{
  "num_attention_heads": 1,
  "init_std_o": 0.00867,
  "decay_fraction": 1.0,
  "batch_tokens": 32768,
  "train_tokens": 132500000,
  "max_steps": 4044
}
Each number is 128 + 24 x the weight over its row's rms, rounded and kept within 0 to 255. Layers, rows and columns count from 0. The size above them is the row's rms in percent of the matrix's.

# layer 12 attention query, 64x64, rms 0.15, rows 0-52, columns 0-63
size [ 52  64  51  58  50  65  51  60  59  49  55  65  57  75  51  77  71  64  72  80  57  76  66  77  58  90  63  63  75  76  92  80  85 108 114  94 112 121 119 105 129 137 111 109 118 142 139 157 124 118 124 127 137]
[[189 118 114 138 153 134 141 135 109 142 136 143 134 162 137 117 149 169 163 115 122 110 163 152 163 117 117 159 128  99 124 131  93 119 111 148 132  98 169 116 121 164 127 137 166 145 161 142 105  73 171 151 130  80 134 126 153 141 126 134 113  99  94 118]
 [155 154 148 124 111 132  99 135 115 165 174 100 144 111 109 108 100 117 125 105 139 127 148 122 160 133 115 103 124  96 138 147 106  82 134 135 188 143 122 156  90 134 141 114 162 131  94 154 112 135 119 163 117 125  88 130 143 135 174  99 159 103 125  78]
 [116 128 117 138  96 159 114 137 139 126 102 127  50 141 142 159 118  95 100 149 131 151  89 107 124 120 141 124 111 160 147 138 148 139 177  81 117 100 158 126 137 125 114 129 150 163 104 112 134 140 126 169  89 148 129 167 113 100 153  86 123 140 151 120]
 [113 129 158 112 154 163 141 144 106 131  97 118  83 120 118 159 155 149 135 133  97 135  78 115 124 126 111 151 136  89 119 104 105 152 167 135  80 110 126  78 165 134 121 163 130 102 136 108 169 172 112 143 169 116 149 140 149 134 119 141  90 123 123 137]
 [141 141  96 142 101 101 128 103 110 147 168 186 139 127 124  87 123 149 152 134 154 143 136 131 132 164 119 108 116 162 103 108  83 118 132 137 153 152 145 161  93 126 127 148 142 120 106 171 142 135 121 108 129 151  79 110 121 122 146 175 114  88  94 156]
 [ 83  84 131 114  96 135 119 138 140 124 127 158 101 127 126 160 120 135 115 141 135 121 141 143 115 183 112 180 130 149 165 109 130 140 133  97  95 104 141 124 123 105 114  99 134 108 113 115 118 179 141 119 103 200 160 118 135 122 179 149 120 151 120 117]
 [143 158 110 132 162 118 164 123 119 156 178 127 186 123 131  97 130 137 157 102 126 108 165 148 139 102 130 110 148 107 132 132 101 159 138 146 150 119 112 144 127 162 164 157 110 112 155 153 101  94 143  89 119  89 110  94 136 123 106 136  82 102 130 155]
 [171 159 108 128 122 107 117 144 145 129 162 146 146 127 116  83  83 138 105 134 139 125 120  83  93 124 135 120  91 135 110 114  82 140 129 118 177 133 138 185 125 101 136 117 121 154 110 150 148 105 124 104  82 110  88 112 113 120 159 110 140 104 168 133]
 [157 146 160 107  92 142 142 111 110 172 114  98 183 122 106 121 148 117 194 110 114 108 133 130 148 115 100 107 153 119 126 163 125 102  81 124 106 147 119 117 114 157 147 175 143 112 128 125 125 103 139 155 171 124 144 119 161 113  93 144 163 127 141 123]
 [136 135 131 160 155 109 137 148 116 111 124 138 155 126  96 107 161  95 128 103 118 145 142 120 129 113 122 115 143 173 118  88 129 132 111 143 153 104 142 126 153 118 181 193 100 123 131 129 114 119 152 129 123  82 112  64  87 116 139 125 142 102 106 176]
 [124 177 157  98 140 150 127 116 120  87 112 139 116 110  80 153 127 115 125 145 130 127 123 138 101  83 151 138 184 109 156 124 131 128 162 116 129 104  96  97 167  90 157 167 117 134 137  92 143 159 133 145 141 102 143 127 153 133 115  92 104  94 161 117]
 [182 153 143 144 139 118 132 109 137 154 105 111 175 152 107 121 147 100 153 128 108 115  98 114 137  74 128  86 124 111 109 152 109  97 121 167 130 142  87 131 121 130 163 151 131 121 134 149 131 107 146 113 124  54 114 124 106  96 108 116 133  93 108 105]
 [128 126 118 176  90  92 124 124 131 135 144 149 120 121 189 127 145 154 134 121 119 115 103 108 115 130 116 104  82 140 121 129 101 170 106 144 110 158 150 160 120 169  99  70 118 148 134 148 136 113  99 113  86  91 105 124 125  97 140 167 158 122 122 113]
 [127  99 121 105 117 131 115 162 140 101 159 147 127 102 183 144 113 157 103 122 139 127 146 150 149 172 118 155 116 123 142  98 119 155 139 133  92 142 158 145 119 140  63  93  89 130 146 110  81 156 129 117 109 193 134 138 121 136 146 129 132 144 143 106]
 [ 86 119  79 161 133 105 138 133 135 133 166  89 123 132 189 119 120 148 103 132 129 153 126 131 137 129 141 106 100 184 103 125 150 138 120 122 117 124 136 137  60 147 104 101 119 113  99 155 143 105 127 104 112  91 135 144  98  95 159 157 120 113 106 118]
 [ 85  93 133 128 116 143 101 169 141 114 136 124  95 104 156 165 120 139  95 133 117 146 128 161 142 186 105 173 105 162 110 106 145 136 163 123  98 121 138 140 103 113  93 104 105 126 135 115 105 151 117 135  93 186 141 151 135 102 150 138 139 140 134 100]
 [151 154  83 107 141 124 145  77  87 151 130 102 133 131  75  82 145 117 158 111 125 114 136 101 138  98 140 113 148  98 164 148 144 119 102 145 157 111 108  95 155 131 145 187 162 123 119 124 142 125 114 109 169 105 144 117 117 160  97 121 125 135 130 128]
 [152 130 124 148 132  83 153 119 109 149 150 138 165  99 116  73 138  95 143 120 129  89 123 105 131  99 161 103 120 151 130 145 111  92 104 112 165 128 112 154 136 149 169 162 130 107 102 139 132  90 138 132 149  81 112  72 115 100 117 130 138 104  98 129]
 [101  97 130 115 130 133 118 154 129 117 141  82  95 134 125  91 106 158 130  97 142 130 120 125 136 223  98 155  95 141 126 129 122 128 124 115 133 146 157 147  82 141  77 106 111 133 161 132 121 131 112 155 100 153 141 148 100 147 120 131 127 168 130 141]
 [157 116 117  60 114 130 118 103  86 113 136 166 127 114  90  97 125 113 148 178 148 107 115  91 169 119 165 150 140  96 160 110 117 130 165  92 120  85 137 116 121 130 129 145 145 114 146 121 129 131 106 140 146 138 138 122 160 149  79 120 133 120 162 130]
 [153 121 153 136 136 135 151 161 137 146 147  79 178 112 102 114 154  99 155  94 118  70 110 105 140 118  94 109 140 106 122 154  89 113 103 136 144 146 127 191 141 161 148 119 119 124 137 144 107  90 142 150 138 112 108  97 144  98  97 123 140 137 138 113]
 [ 97  95 151 109 108 138 107 146 144  93 150 170 116 100 137 147 130 135 117 162 140 110 117 157 135 142 121 132 107 135 108 107 121 150 199 121 111 129 131 145 103 132  88  65 105 137 137 123 102 125 143 142  98 173 101 146 179 116 163 132 135 143 142 107]
 [140  86  99  85 140 136 142 159  75 116  99 155 156 102 149 108  97 104 172 162 118 118  89 121 175 103 134 132 150 114 112  90 117 126 142  98 161  90 130 152 119 119 137 111 136 132 111 121 151  89 126 118 159 122 136 139 142 134  80 137 102 135 148 143]
 [120 111 149 119  88 159 120 184 133 111  92 129 116 114 195 188 129 108 140 154  99 115 134 150 128  96 129 140 116 134 116 146 148 102 139 145  86 134 138  89 133 143 102  89 138 112  84  99 121 142 105 144 148 131 151 106 142 108 126 143 119 118 152  94]
 [153 169 144 135 158 141 134 120 129 132 114  87 131 143 120 114 114 152 128 149 150 114 142  87  94 130 147 146 106  97 131 118 150 130 169 123 171 124  93 164 152 108 109 122 148 144 114 135 170 142 111 102  79 116 101 183 191 124 125 152 120 103 137 137]
 [117 130 149  69 133 136 119 150 155 116 118 102  96  97 101 132 134  74 172 130 136 154 136 138 127 120 116 138 161 139 146 160 129 116 156 107 109  85 109  76  98 130 133 142 149 120 122 122 103 160 110 151 156 140 171  99 165 134 100 104 124 138 130  86]
 [142 123 138 136 122 138 161 100 130 125 127 116 131 115 102  90 109 115 128  96 112 163 164 122 120 171 115 145 139 163 119 184  91  94  83 121 109 152 100 109 109 135 158 163 116  68 153 114 152 117 115 155  98 158 143 136  94 157 100 142 139 131 127 122]
 [145 145  96 130 114 146 147 145 151 175 129 113 174 172 118 103  99 145 145  98  89 138 121 142 133 154 144 111 118 119 171 102  97 124  95 124 143 105  99 122 133 160 138  84 140 130  99 140 138 131 111 128 147 142  77 137 116 176 143 172 114 151 155 105]
 [174 195 128 146 157 110 122  91 121 166 128 135 134 134 112 123 140 135 132 142 136 160 100 140 161 115 149 116 145 120 174  93 117 154 111 149 148  88  78 130 144 121 152 174 181 135 115 142 127 105 106 130 147  90 107 103 121 143 131 129 101 110 121 119]
 [159 113 148  95 120 114 125 138 137 115 142 136 129  57 120 160 132  86 121 137 179 109 123 135 132 150 110 120 177 127  80 137 125  96 103 133 119 107  98 185 125 128 125 116 116 133 120 142 144 112 129 169 149 150 134 133 144  64  92 133 129 146 111 115]
 [136 105 116 138 109 155 148 160 163 103 124 140  95 140 134 158 130 132 140 141  97 110 156 169  93 140 132 133 161  66 114 130 133 164 122 145 134 147 132 117 188 140  80  93 152 108 137 127 108 130 113 125  71 141 138 176 146 132 151 139 115 121 148 122]
 [123 125 100 121 113 133 148 117 148 134  99 149  90 134  86  75 122 121  89 121 107 121 152 122 135  77 156  81 112 131 150 125 137 139 128 136 126 174 164 138 110  95 139 121 118 174 151 118 110 131 148 135 155  74 140 155  98 134 131 103 103 154 102 165]
 [ 90  93 153 122 129 137  91 181 104 143 111 127  74 120 103 128 135 131 146 127 122 137  88 137 101 135 124 110 116 127  84 129 145 139 128  83 142 165 131  78 130 119 145 126 131 144  93 159 160 113 146  80  85 126 148 132 144 128 141 108 160 123 143 169]
 [125 107 111 120 100 132 108 170 119 117 121 134 145 140 123 140 127 117 129 177 108 151 154 140 162 186 123 140 134 147 121  91 102 108 128 137  88 113  83  99  80 121 110 127  98 105  99 129 123  99 121 100  91 174 125 152  97 122 125 143 120 116 159  79]
 [132 148 128 101 118 147 123 137 160 132 152 135 149 123 116 111  93 103  98 115 121 146 140 150 135 181 133 157 128 120 171 154 119 162 141 139 117 111  88 152 140 183 119 123 172  84 140 123 123 143  79 132 116 139 103 168 127 139 144 167 115 145 151  75]
 [116 106 152 145 137  90  95 149 113 112 161 101 153 134  59 135  95  96 136 116 166 140 129 128 116 142 127 139 191 122 126 111  91 117 127 158 133  94 120 119 131 163 118 180  98  94 141 130 156 127 134  90 137 110 152 132 100 144 128 123 143 103 127 101]
 [159 111 121 137 120 123 117 146 135 126  74 143 138  67 105 140 143 156 118 129 127 115 139 122 112 187 125 100 111 132 112 104 102 145  89 103 144  83  97  91 104 104 137  99 134 153 142 139 138  86 145 162 122 111 114 103 154 144  84 109 145 100 105 135]
 [127 132 144 145 121 119  93 104  76 124 166 104 111 134  98 191 109 121  99 147 158 112 120 129 104  76 121 123 132 115 146 187 110 118  92 167 109 143 162 115 152 162 114 145 128  99 121 122 125 142 134 127 157 111 134 130 165 163 140 123 156 142 142 102]
 [120  72 124 136 151 114 121 165 126  66 129 139  83 151 117 130  80 131 149 174 146 142 129 108 159 140 123 132  91 144  91 143 134 121 115 109 156 148 127 122 151 133 131 160 107  99 117 150 120 153 139  90  82 166 131 173 131 118 138 138 152 140 131 146]
 [127 123 180 106 126 104 106  97 143 116 138 131 107  82  93 178 128 119  91 127 163 148 139 123  96 148 133 100 115 165 163 138 118 169 115 136 133 121 172 141 164 126 130 140 147 122 166 118 162 153 134 124 121 129 113 179 119 158 129  96 170 144 117 122]
 [114 156 163  73 153 147 124 130 146 105 158 187 113 108 132 122 113 132  90  97 134 129 189 125 131 122 133 149 100 117 129 161 140 139 132 104 154 119 132 105 193 127 102 172 139 140 126 131 114 106 138 123 149 127 131 149 128 141 165  89 143 111 114 161]
 [166 126 140 176 123 130 132 104 104  92 158 191 105 184 136 164 104 153 165 151  92  90 130 127 168 101 124 144 180 120  94 140 133 111 135 134 120 111  99 134 124 114 122 139 128 113 112 127  99 115 136 141 149 162 134 126 118 122 111 170 131  99 127 128]
 [101 179 146 161 107 109 156 102 107 127 144 105  88 140 126 151 123 130 113 152 158 134  86 136 128 132 109 189 172 129 105 136 141 126  88 101 127 144 111 161  80 125  99 136 143 151 119 123 115 140 110 145 129 129 172 171 129 139 121 117 104 139 102  89]
 [101 143 132 114 149 110 109 154 116  95 114 161 118 148 104 145 106 125 111 123 115  88 140 143 110 154 134 121 163 135 132 118 119 146 138 129 111 131 143  72 146 131  75 167  90 174  86 120  78  93 132 127 164 126 141 132  93 148 165 118 147 116 165 130]
 [180 117  89 134 156 117 137 161 142 122 152 128 116 148 161 125  87 153 110 138 158 140 116 139  98 128 132 110 100 120 119 162 145 129 114 138 139 120  88 133 144 128 102 120 123 120 150 163 161 161 105 151 147 117 110  89 164 195 115 169 130 102 126  87]
 [154 162 117 105 112 147 119 161 116 160 107 109 143 105 151 140 138 116 136 159 131 110 170 106 166 125 122 112  58 164  92 105 148  99  69 163  94 110 104 140 119 108 158 126  82 147 114 130 106 139 133 129 141 142 105 146 124 145 113 115 134 120 139 153]
 [146 116 116  99 151 166 130 109 115 150 159  93 153 145 128 155 113 146 129 137 130 133 141 102  93 138  92 115 113 109 142 116  92  97 125 101 120 120 150  94 109  96  75 149 112 157 103 147 150 149 176 131 127 124  97 136 100  78  99 123 140 133 106  75]
 [162 132 132 107 107 113 138 110 134 121 119 145 124 158 142 130 119 156 106  97  85 175 159 121 112 136 118 140 135 118 160 124 145  83 103 166 134 148 130 113  73 128 130  86  79 123 115 142 137 112 129 111 115  79 135 150 148 138 202 118 116 122 156 127]
 [150 110 109 149 145 134 148 139 155 133 167 103 117 160 141 137 163 125 110 106 164 117 129 131 120 124 128  72 156 129 138 106 138 112 153 109 109 121 151 147 107 133 148 165 112 135 162 180 170  80 124  84  90 147 123  94 123 143 156 106 110 154 118  91]
 [119 126 107  91 183 145 136 129 155 149 134 112 111 113 141 151 154 142 124 111 108 148 135 147  98  49 146 134 145 101 146 129 117 117 182 157 141 148  97 133  99 145 163 104 139 105 117 102  67 128 124 105 124 115 105 140 144 114 127 168 128 142 110 142]
 [146 102 153 116 130 147 143 152 112 127  99 168 120  84 165 106 109 118 113 151  98 123  95 132  89  95 115 124 111 166 112 154 131 124  98 101 146 146 158 163 156 132 121 132 119 129 147 176 148 106 103 115 147  70 169  99  93 106 118 147 118 108 119 135]
 [111 156 153 113 135 138 153 107 146 119 156 102 123 129 125 139 150 103 158  98 179 128 156 105 158 131 141 154 129 123  94 130 159 105  79 119 166 128  94 159 113 124 128 121 149 112 122 138 153 158 108 140 100  86 160 174 172 102 133 115 117 121  96 168]
 [131  96 144  69 133  90 113  89 106 112 111 165 129 162 145  77 158 151 146 185 139 145 134  76 159 136 127 115 119  99 132 140 132 151 110 141 119 127 160 148 116 139 143 115 121 131 125 124 151 136 156 110 157 121 112 106 123 130 123 178 147 153 105  91]]
# layer 12 attention key, 64x64, rms 0.165, rows 0-51, columns 0-63
size [ 54  57  42  56  55  48  48  51  58  56  55  59  54  54  47  52  58  52  62  69  44  74  65  57  60  78  70  64  78  63 100  76  96  80 100 115 135 102 109 121 129 129 122 123 129 127 141 144 139 122 129 124]
[[111 116 100 129 156 122 149 102 156 132  83 115 142 127  92 119 132  68 141 173 117 150 118 107 120 100 134 109 142 131 105  71 116 142 152 116 138 140 114  92 115 116 126 187 105 113 106 137 165 135 115 120 164 162 140 148  78 129 123 142 102 127 153 141]
 [154 161 142 144 127 142 129 119 129 101 119 109  52 152 149 116 124 171 121 135 134 107 176 117 116 141 134 127 125 137 124 151 147 136 151 110 143 106 105 155 122 123 133  82 159 166 162  95 136 130 131 134 167 143 133 152 135 123 130 139  93 155 131 203]
 [129 130 134 163 123 189 112 106 138 146  98 103 114 106 139 117 137 147 117 145 108 127 108 131 136 100 143 161 136 116 103 138 194 133 118 121 105 152 139  76 136 166  70 170 136 140 112 148 120 178 141 151 142 145 124 160 169 117 138 125 122 151 122 138]
 [121  87 111 157 163 137 144 132  98 147 135 117 167 157 104 109 150  79 113 127 116 159 117 146 132 119 140 105 133 106 131 117 135 101 111 187 137 131 159 109 116 104 124 172 108 114 102 132 101 134 127 116 127 169  84 147  89 113 148 112 148 142 148  68]
 [122 188 138 144 159 122 129 121 126 111 132 128 126 161 125  99 112 180 102 146 114 109 158 118 119 123 133 131 151 157 131  97 163 138 172  80 143 108 103 136 137 143  85  78  96 131 152 133 146 139 137 155 157  98 127  96 120 132 134 164 115 139 108 177]
 [122 108 144  97 155 138 158 113 148 134 144 152 162 124 105 141 133 164 111 126 170 142 162 141 141  73 135  87 120 120 110 116 193  79 122 132  99 138 139 140 169 118 104 148 140 128 152 145 122 129 143 118  93 112 116 145 113 159 149 170 146 144 130  88]
 [107 164 139  96 126 122 105 141  93  69 107  87 139 111 110 113 138 131 136 138 127  79 113 144 108 171  90 138 109 128 131 136 109  90 136 116 153 132 100 161 127 142 133  75 124 119 193 107 147 136 132 124 144 119 149 115 126 138  90 151 112 129  88 146]
 [114 144 111 196 151 149 127  98 111 137  83 127  85 157 157 120 157 136 121 130 118 105 129 133 157 143 158 110 117 123 100 137 180  90 119 110 139 122 133 138 177 133  90 112 143 129  83 147 138 168 116 143 138  88  99 128 143 135 140 143 121 162 107 143]
 [107 138 117 131 135 134 100 117 143  74 133 123 106  83 154 109 100 127 128 157 128 104 167 107 117 129 137  94 162 152 155 125 104 116 124 123 172 129 107 141  97 107 162  88 126 123 165  56 138 139 143 147 110 118 122 105 108 134 102 150  96 125 117 170]
 [145 179 164 123 166 124 163 144  98 110 121 126 121 142 133 112 121 173 126 109 116 103 170 111 121 147 141 106 148 152 114 124 136 100 135 117 134 146  94 157 135 126 138  89 114 185 162 121 157 152 130 142 119  89 140 152 124 114 109 173 116 105 101 181]
 [ 99 110 109 126 104  98 128  95 147 150 147 106 135 111 130 142 129 159 161 113 132 135 155 137 123 174 133 134 125  75 139 159 115 109 105  91 139 144 138 172 110  96 174 114 116 143 125 107 104 123 133 141 102 177 153 133  91 121  98  82 160 172 121 137]
 [112 181 124 166 175 101 132 151 117 114 114 163 170 157 105 102 104 155 158 118 128 151 166 103  98 133 166 140 125 179 137  94 157 169 143 120 127 131 119 127 137 130  91 104 137 133 137 129 155 143 142 144 164 112 106 142 125 140 149 101 104 100 125 155]
 [178 135 123 111 143 133 127 126 127 123  88 136 139 186  85 115 158 117 108 161  99 114  91 125 154 107 138 108  92 154 110  99 152 148 120 150 129 111  89 113 117 156  73 133 106 134 126 134 130 137 153 134 154 148 127 148 182 104 134 125 110 129 154 173]
 [ 93  91 103 140  97 135 114 138 108 167 173 140  78 117 151 144 175 153 127 156 110 119  91 146  99 137 109 103 138 140 107 143 132 130 121 155 134 100 126  99 147 115 147 146 166 147  90 146 136 156 133 103  73 133 133 105 144 126 174 124 108 152 109 136]
 [154 130 158 129 122 162 140 142 120 127  54 146 168 130 105  91 136  68 119 135 136  98 128 133 141  95 147 124 119 140 162 106 129 165 146 159 127 125 127  93 143 179  62 148 137  97 128 127 134 109 115 123 143 126 114 152 147 135 113 134  96 114 139 130]
 [119  73 121 121 120 134 128 146 108 133 136 116  94  90 117 153 156 106  78 137 109  89 106 140 125  83 162  81 103  95 146 125 149 100 125 153 115 157 176 118 101 146 160 171 142 143 122 128 103 128 117 132 115 183 136 120 151 108 136 119 147 138 144 123]
 [168 174 141 138 139 107 121 173 168  65 174 127 144 126 126 124 112 149 149 106 111 135 161 107 126 126 128 153 159 140 130 111 102 151 156  98 157 128 114 154 148 103 154 128 114 158 130 131 135 118 151 142 169  86 155 108  93 121 111 155 110 109 129 160]
 [143 172 132 106 184 128 116 159 127 146  79 143 194 118  99 130 110 126 167 126 152 149 146 125 159 159 164 139 126 111 140 113 136 149 150 147 141 123  81 115 120 121  87  75 128 123 167 119 117 136 127 157 157 128 121 151 141 150  98 130 138 112 131 123]
 [122 141 122  99 104 150 128 145 154 139 155 139 139 137 122 137 147 101  88 134 117  88 105 153 133  89 100  84 130  95 110 132 116 111 168 135 132 125 148 143 185 153 139 141 149 130 102 140  58  99 168 123 118 112 109 104 154 128 163 109 160 107 117 109]
 [142 118  87  97 166  91 123 118 151 134 144 128 154 110 114  97  96 108 145 100 145 131 137 132 106 178 115 113 122 115 126 124 129 122 113  81 149 164 106 157 116 126 165 104 142 123 120 115 129 125 119 163 101 126 166 186 129 154  85  90 163 158 115 108]
 [146 191 116  86 153 149 160 136 135 116 126 108 138 124 103 132 112 155 114 127 147 110 131 144 154 141 114 145  89  96 121 109 156 134 175 118 145  77  99 163 134  97 116 101 122  84 161 103 110 101 120 149 145 111  95  84 127 126 116 142 151 101 113 143]
 [114  55 106 122 111 105 133 112 123 144 140 129 133 136 144 125 176 110  88 116 115 118  93 129 131 101  72 143 138 124 134 124 109 124  95 138  93 147 138 108 115 135 120 168 132  99 104 138 112 111 116 113  77 178 140 153 131 119 138 122 154 162 141  74]
 [126 159 126  83 198 123 148 132 164 124 103 128 132 123 117 105  91 104  99 133 120 158 142 144 109 133 109 116 109 107 114 123 118 142 138  80 131 144 137 117 111 141  85 108 118  89 187  78 122 144 140 130 128 160 127 178 124 165 121 107 136 143 127 144]
 [115  45  93 114 111 158 130 120  96 127 155 138 111 125 123  86 161 112 120 141 167 119 107 113 142 121 103 100 122 113 109 102 125  94  99 135 160 113  96 132  99 119 110 130 127 164 132 120 135 134 131 100  59 129 127 141 118 109 168 132 137 158 146 129]
 [131 124 139 158 135 105 123 129 138 119 168 100  86 121 136 110 136 134  90 131  88  86 138 130 118 106 132 128 113 143 110 147 122 170 113  99  82 178 162 148 180 177 121 156 101 146 116 150 110 119 110 147 113 117 146 135  85 155 136 144 119 119 146 171]
 [162 109 103 105 143  88 138 129 138  92 122 169 168 110 133 149 105 141 164 124 156 116 133 141 122 165 140 119 157 133 115 153 112 109 154 134 134 129  88 137  72 122 163 100 145  92 146 113 117 105 146 168 120 114 152 161 151 111  86 159 147  97 107 131]
 [156 177 113 156 133 134 135 114 151 130 113 144 159 111 147 151  82 113 130 161 134 122 155 150 189 154 104 115 144  95 121 118  99  77 149 126 133 161 130 144 143 144 173 140 147 133 153 128 138 129 136 125 180  78 123  97 131 160 117 148 119 101 117 130]
 [129 144 138 156 125 106 149 144 119 114 116  95 152  93  98 104 115 119 140 106 142 148  96 109 100 123  93 156  88 140 123  96 128 117 162 154 113  94 136 139 131 134  75 122  98  81 153 141 127 115 118 143 145 109 151 104  87 116 152 173 152  79 153 101]
 [117 151 113 153 115 146  95 112 123 162 121 122 142 123 133 112 120 140 170 127 158 126 158 132 133 130 164 148 126  56 135 134 129 145 138 165 135 108  99 160 104 124 102 166 100 124 187  90 115 167 116 111 173 131 125 110 116  91 119 129  90 136 158 126]
 [121 114 117 132 136 128 117 130 142 139 150 157 162 125 125 146 115 126 136 104 142 154 106 121 162 170  93 117 126 135 133 130 109  97 145 137 105 120 125 138 100 161  97 139 128  92 158  97  70 105 170  99 107 162 171  92 172 101 121 123 148  99  87  93]
 [123 146 123 163 121 120 180 112 131 120 134 131 134 129 125 160 144 160 197 175 144 112 129 116 126 162  78 173 121 173 109 133 100 155 175 117 115 140 137 134 113 157 128 142 106 111 111 126 137 118 145 105 122 144 145  96 132 142 156 175 155 122 102 114]
 [125 145 173 108 123 146 112 153 152  68 102 175 150 138  76 147  71 124 127 122 131 138 106 124 126 126 115 121 158 151 146 127 128 153 142 136 118 126 118  84 162 157  98 128 158 135 151 148 113 147 126 159 172 133 107 164 151  99 104 125 132 118 111 159]
 [107 103 137 105 123 144 136 130 116 134 122 149 107 148 174 138 112 138  81 112  99  85  92 139 102 110 123  90 136 116 138 135 135 137 111 107 123 175 162 135 150 135 131 161 133 137  97 108 149 157 130 133  74 145 130 180 146 144 102  61 131 123 124  99]
 [152 125  93 100 152 129 111 165 137 103 126 150 129 168 133 109 116 133  93 127 149 145  96 134 134 139 112  80 133 190 101  95 122 123 106 114 151 117 134  90 131 151 122  98 124 154  68 108 147 117 118 156  92 114  97 138 145 181 124 132 158 126 119 117]
 [131 126 144 121 151 156  99 115 147  90 139 119 105  99 116  91 109  96 130 108 163 139 136 155 136 115 133 143 103  65 130 109 148 137 175 142 140 114  54 118 123 121 153 141 130 115 186 136 111 121 141 134 182 128 155 121 118  91 116 145 119 119 107 128]
 [142 140 133 136 141 129 112 141 157 160 162 122 142 116  80 118 132 135 187 156 190 154 123 137 130 158 116 183 137  84  95 131 124 149 171 146 100 129  96 135 113 139 104 140 105 106 175 114 117 116 139 121 136 105 112 118 120 104 167 162 123 120 114 135]
 [141 129 118 124 161 115 107 161 125 110  96 142 129 114 117  85 106 111 102  63 153 143 132 106  96 129 129 120 122 123 108  89 143 104 123 113 150  50  87 108 113 114 154  74 159 103 119 133 131 126 130 162 111 125  99 140 111  97 118 155 132 118 128 120]
 [105 133 120 123 125 113 151 133 141 104 160 137 122 109 134 180 114  92 104 132 143 108 146 151  85 129 101  86 169 156 121 122 126 119  61 131 102 116 146  88 138 146 125 109 118  98 116  88 138 152 143 157 104 118 150 133 184 150 102 168 134 123 117 133]
 [127 130 125 130 118 136 105 124 134 115  92 131 129 161 139 122 114 125 116 141 130 138  77 111 159 123 145  84 136 155 114 162 146 120 125 122 148 143 164 117 137 139  90  93 121 160  58 180 151 126 143 118 111 142 139 194 151 143 140 155 118 166 165 140]
 [121 142 124 104 156 133 146 126 160 139 128 155 191 135 113 130 119 124 128 151 126 106  93 155 135 109  94 109 141 155 117 147 113 137 142 159 154 153 160 118 156 130 114 116 104 101  89 116 169 131 125 156 113 139 112 162 149 218 106 101 118 123 119 139]
 [113 135 118  80 143 129 138 152 172 143 167 128 161 109 119 111 160 144 104 109 119 110 126 140  88 105 136 133 120 125 166 108 158 123 165 128 120 143 103 129 159  98  96 126 118  83 157  97 149 132 129 142 153 132 116 179 135 166 112  75 143  93 149 148]
 [149 172 130 143 115 124 140 104 163  94  86 124 141 144 101 164 108 141 125 149  89 138 121 122 164 105 130  95 135 136 133 161 127 131 151 135 109 183 119 151 157 126 111 118 148 116 122 183 109 119 153 105 181 136 163 144 147 129 104 150 122  81 123 159]
 [107 120 151 128 113 107 135  83 113 135 147 116 106 151 139 120  99 101 102 150 122 147 154  98 181 164  89 148 175  94  91  86 147 129 109 106 162 144 117 126 119 149 148 105 152 113 115 179 177 154 119 134 132 113 136 127 133 115 115 102  93 126 105 130]
 [116 141  91 128 123 110 146 144 133  96 139 135 111 123  76 165 138 112 120 140 135 142 146 118 167 165  96 102 112 127 152 125 139 127 125  82 162 169 145 137 125 100  97 128 138 141 141 132  76 135 167 121 163 108 122 153  91 110 157 133 111 124 197 116]
 [156 118 148 137 179 144 145 122 154 134 134 157 131 113 148 125  62  88 163 151 153 117 119 135  85 149 121 118 143 120  81 161 170 143 138 164  95 154 105 128 133 126 139 108  98 149 128 112 135 144 129 110 140  91 156 116 181 107 125 134 128 109 120  98]
 [118 120 123 151  90 113 148  99 150 144 138 113 107  83 116 145 180  97 168 125 148 114 145 152  84 129 100 137  62 124 130 144 126  92 133 164 124  97  97 116 119 104 133 108 133 110  72 157 131 138 132 143 135 155 148  93 114 104 149 138 123 140 150 144]
 [134 138 120 123 132 142 159  83 121 104 116  83 145 115 151 135 112 105 173  99 131 113 107 112  93 143 138 120 129  90 167 109  73 116 132  86 121 121 177 156 131 113 106 133  96 109 100 140 162 127 160 100 109 137 159 149 121 140  88 145 161 129 147 107]
 [171 102 164 123 134  96 127 152 143 156 179  87 116 166 138 153 140 141 133 140  95 154 110 104  99 157 170 104 113 161 155 152 118  88 103 125 117 106 139 141 113 121 106 118 117 124 115 126 111 126 105 127 137  95 116 170 154 111 147 119 105  95 173 153]
 [168 142 139 147 167 138 138 119 122 154 115 137 108 146 152 108 117  80 149 154 132 115 143  71  79 114  96 128 158 213 147 128 132 130 143  94 107 145 147  98 126 124 139 132 107 147 131 107 143 110 103 109 106 150 130 128 129 125 144  95 168 147 124 142]
 [148 101 133 128 165 131 124 145 137 146 119 102 119 145 168 149 167 120 128 108 128 113 135 167 138  85 143 126 147  84 107 145 100 126 162 113  94 154  83 112 117 127 107 139 146 144 106  72 108 127  91  89 139  99  94 178 116 125 112 113 140 142 141  91]
 [176 118 130 110 103 133  85 164 142  63 127 159 118 129 146 112 141 154  75 115  91  78  86 146 112 125 127 123 111 159 124 134 133 128 115 126 102 170 144 141 160 127 179 126 106 159 121 132 161 118 142 129 145 115 165 149 127 128 106 150 129 133 141 135]
 [127 126 141 111 179 128 154 121 134 157 163 128 139 157 148 127 157 122 113 156 103 143 105 116 174 153 110 131 146 118 123  87 164 118 121 138 158 130 106 124 142 161 150 107 161  99  94 182 155 140 122 183 142 132 145 137 137 141 114  87 106  87 125 159]]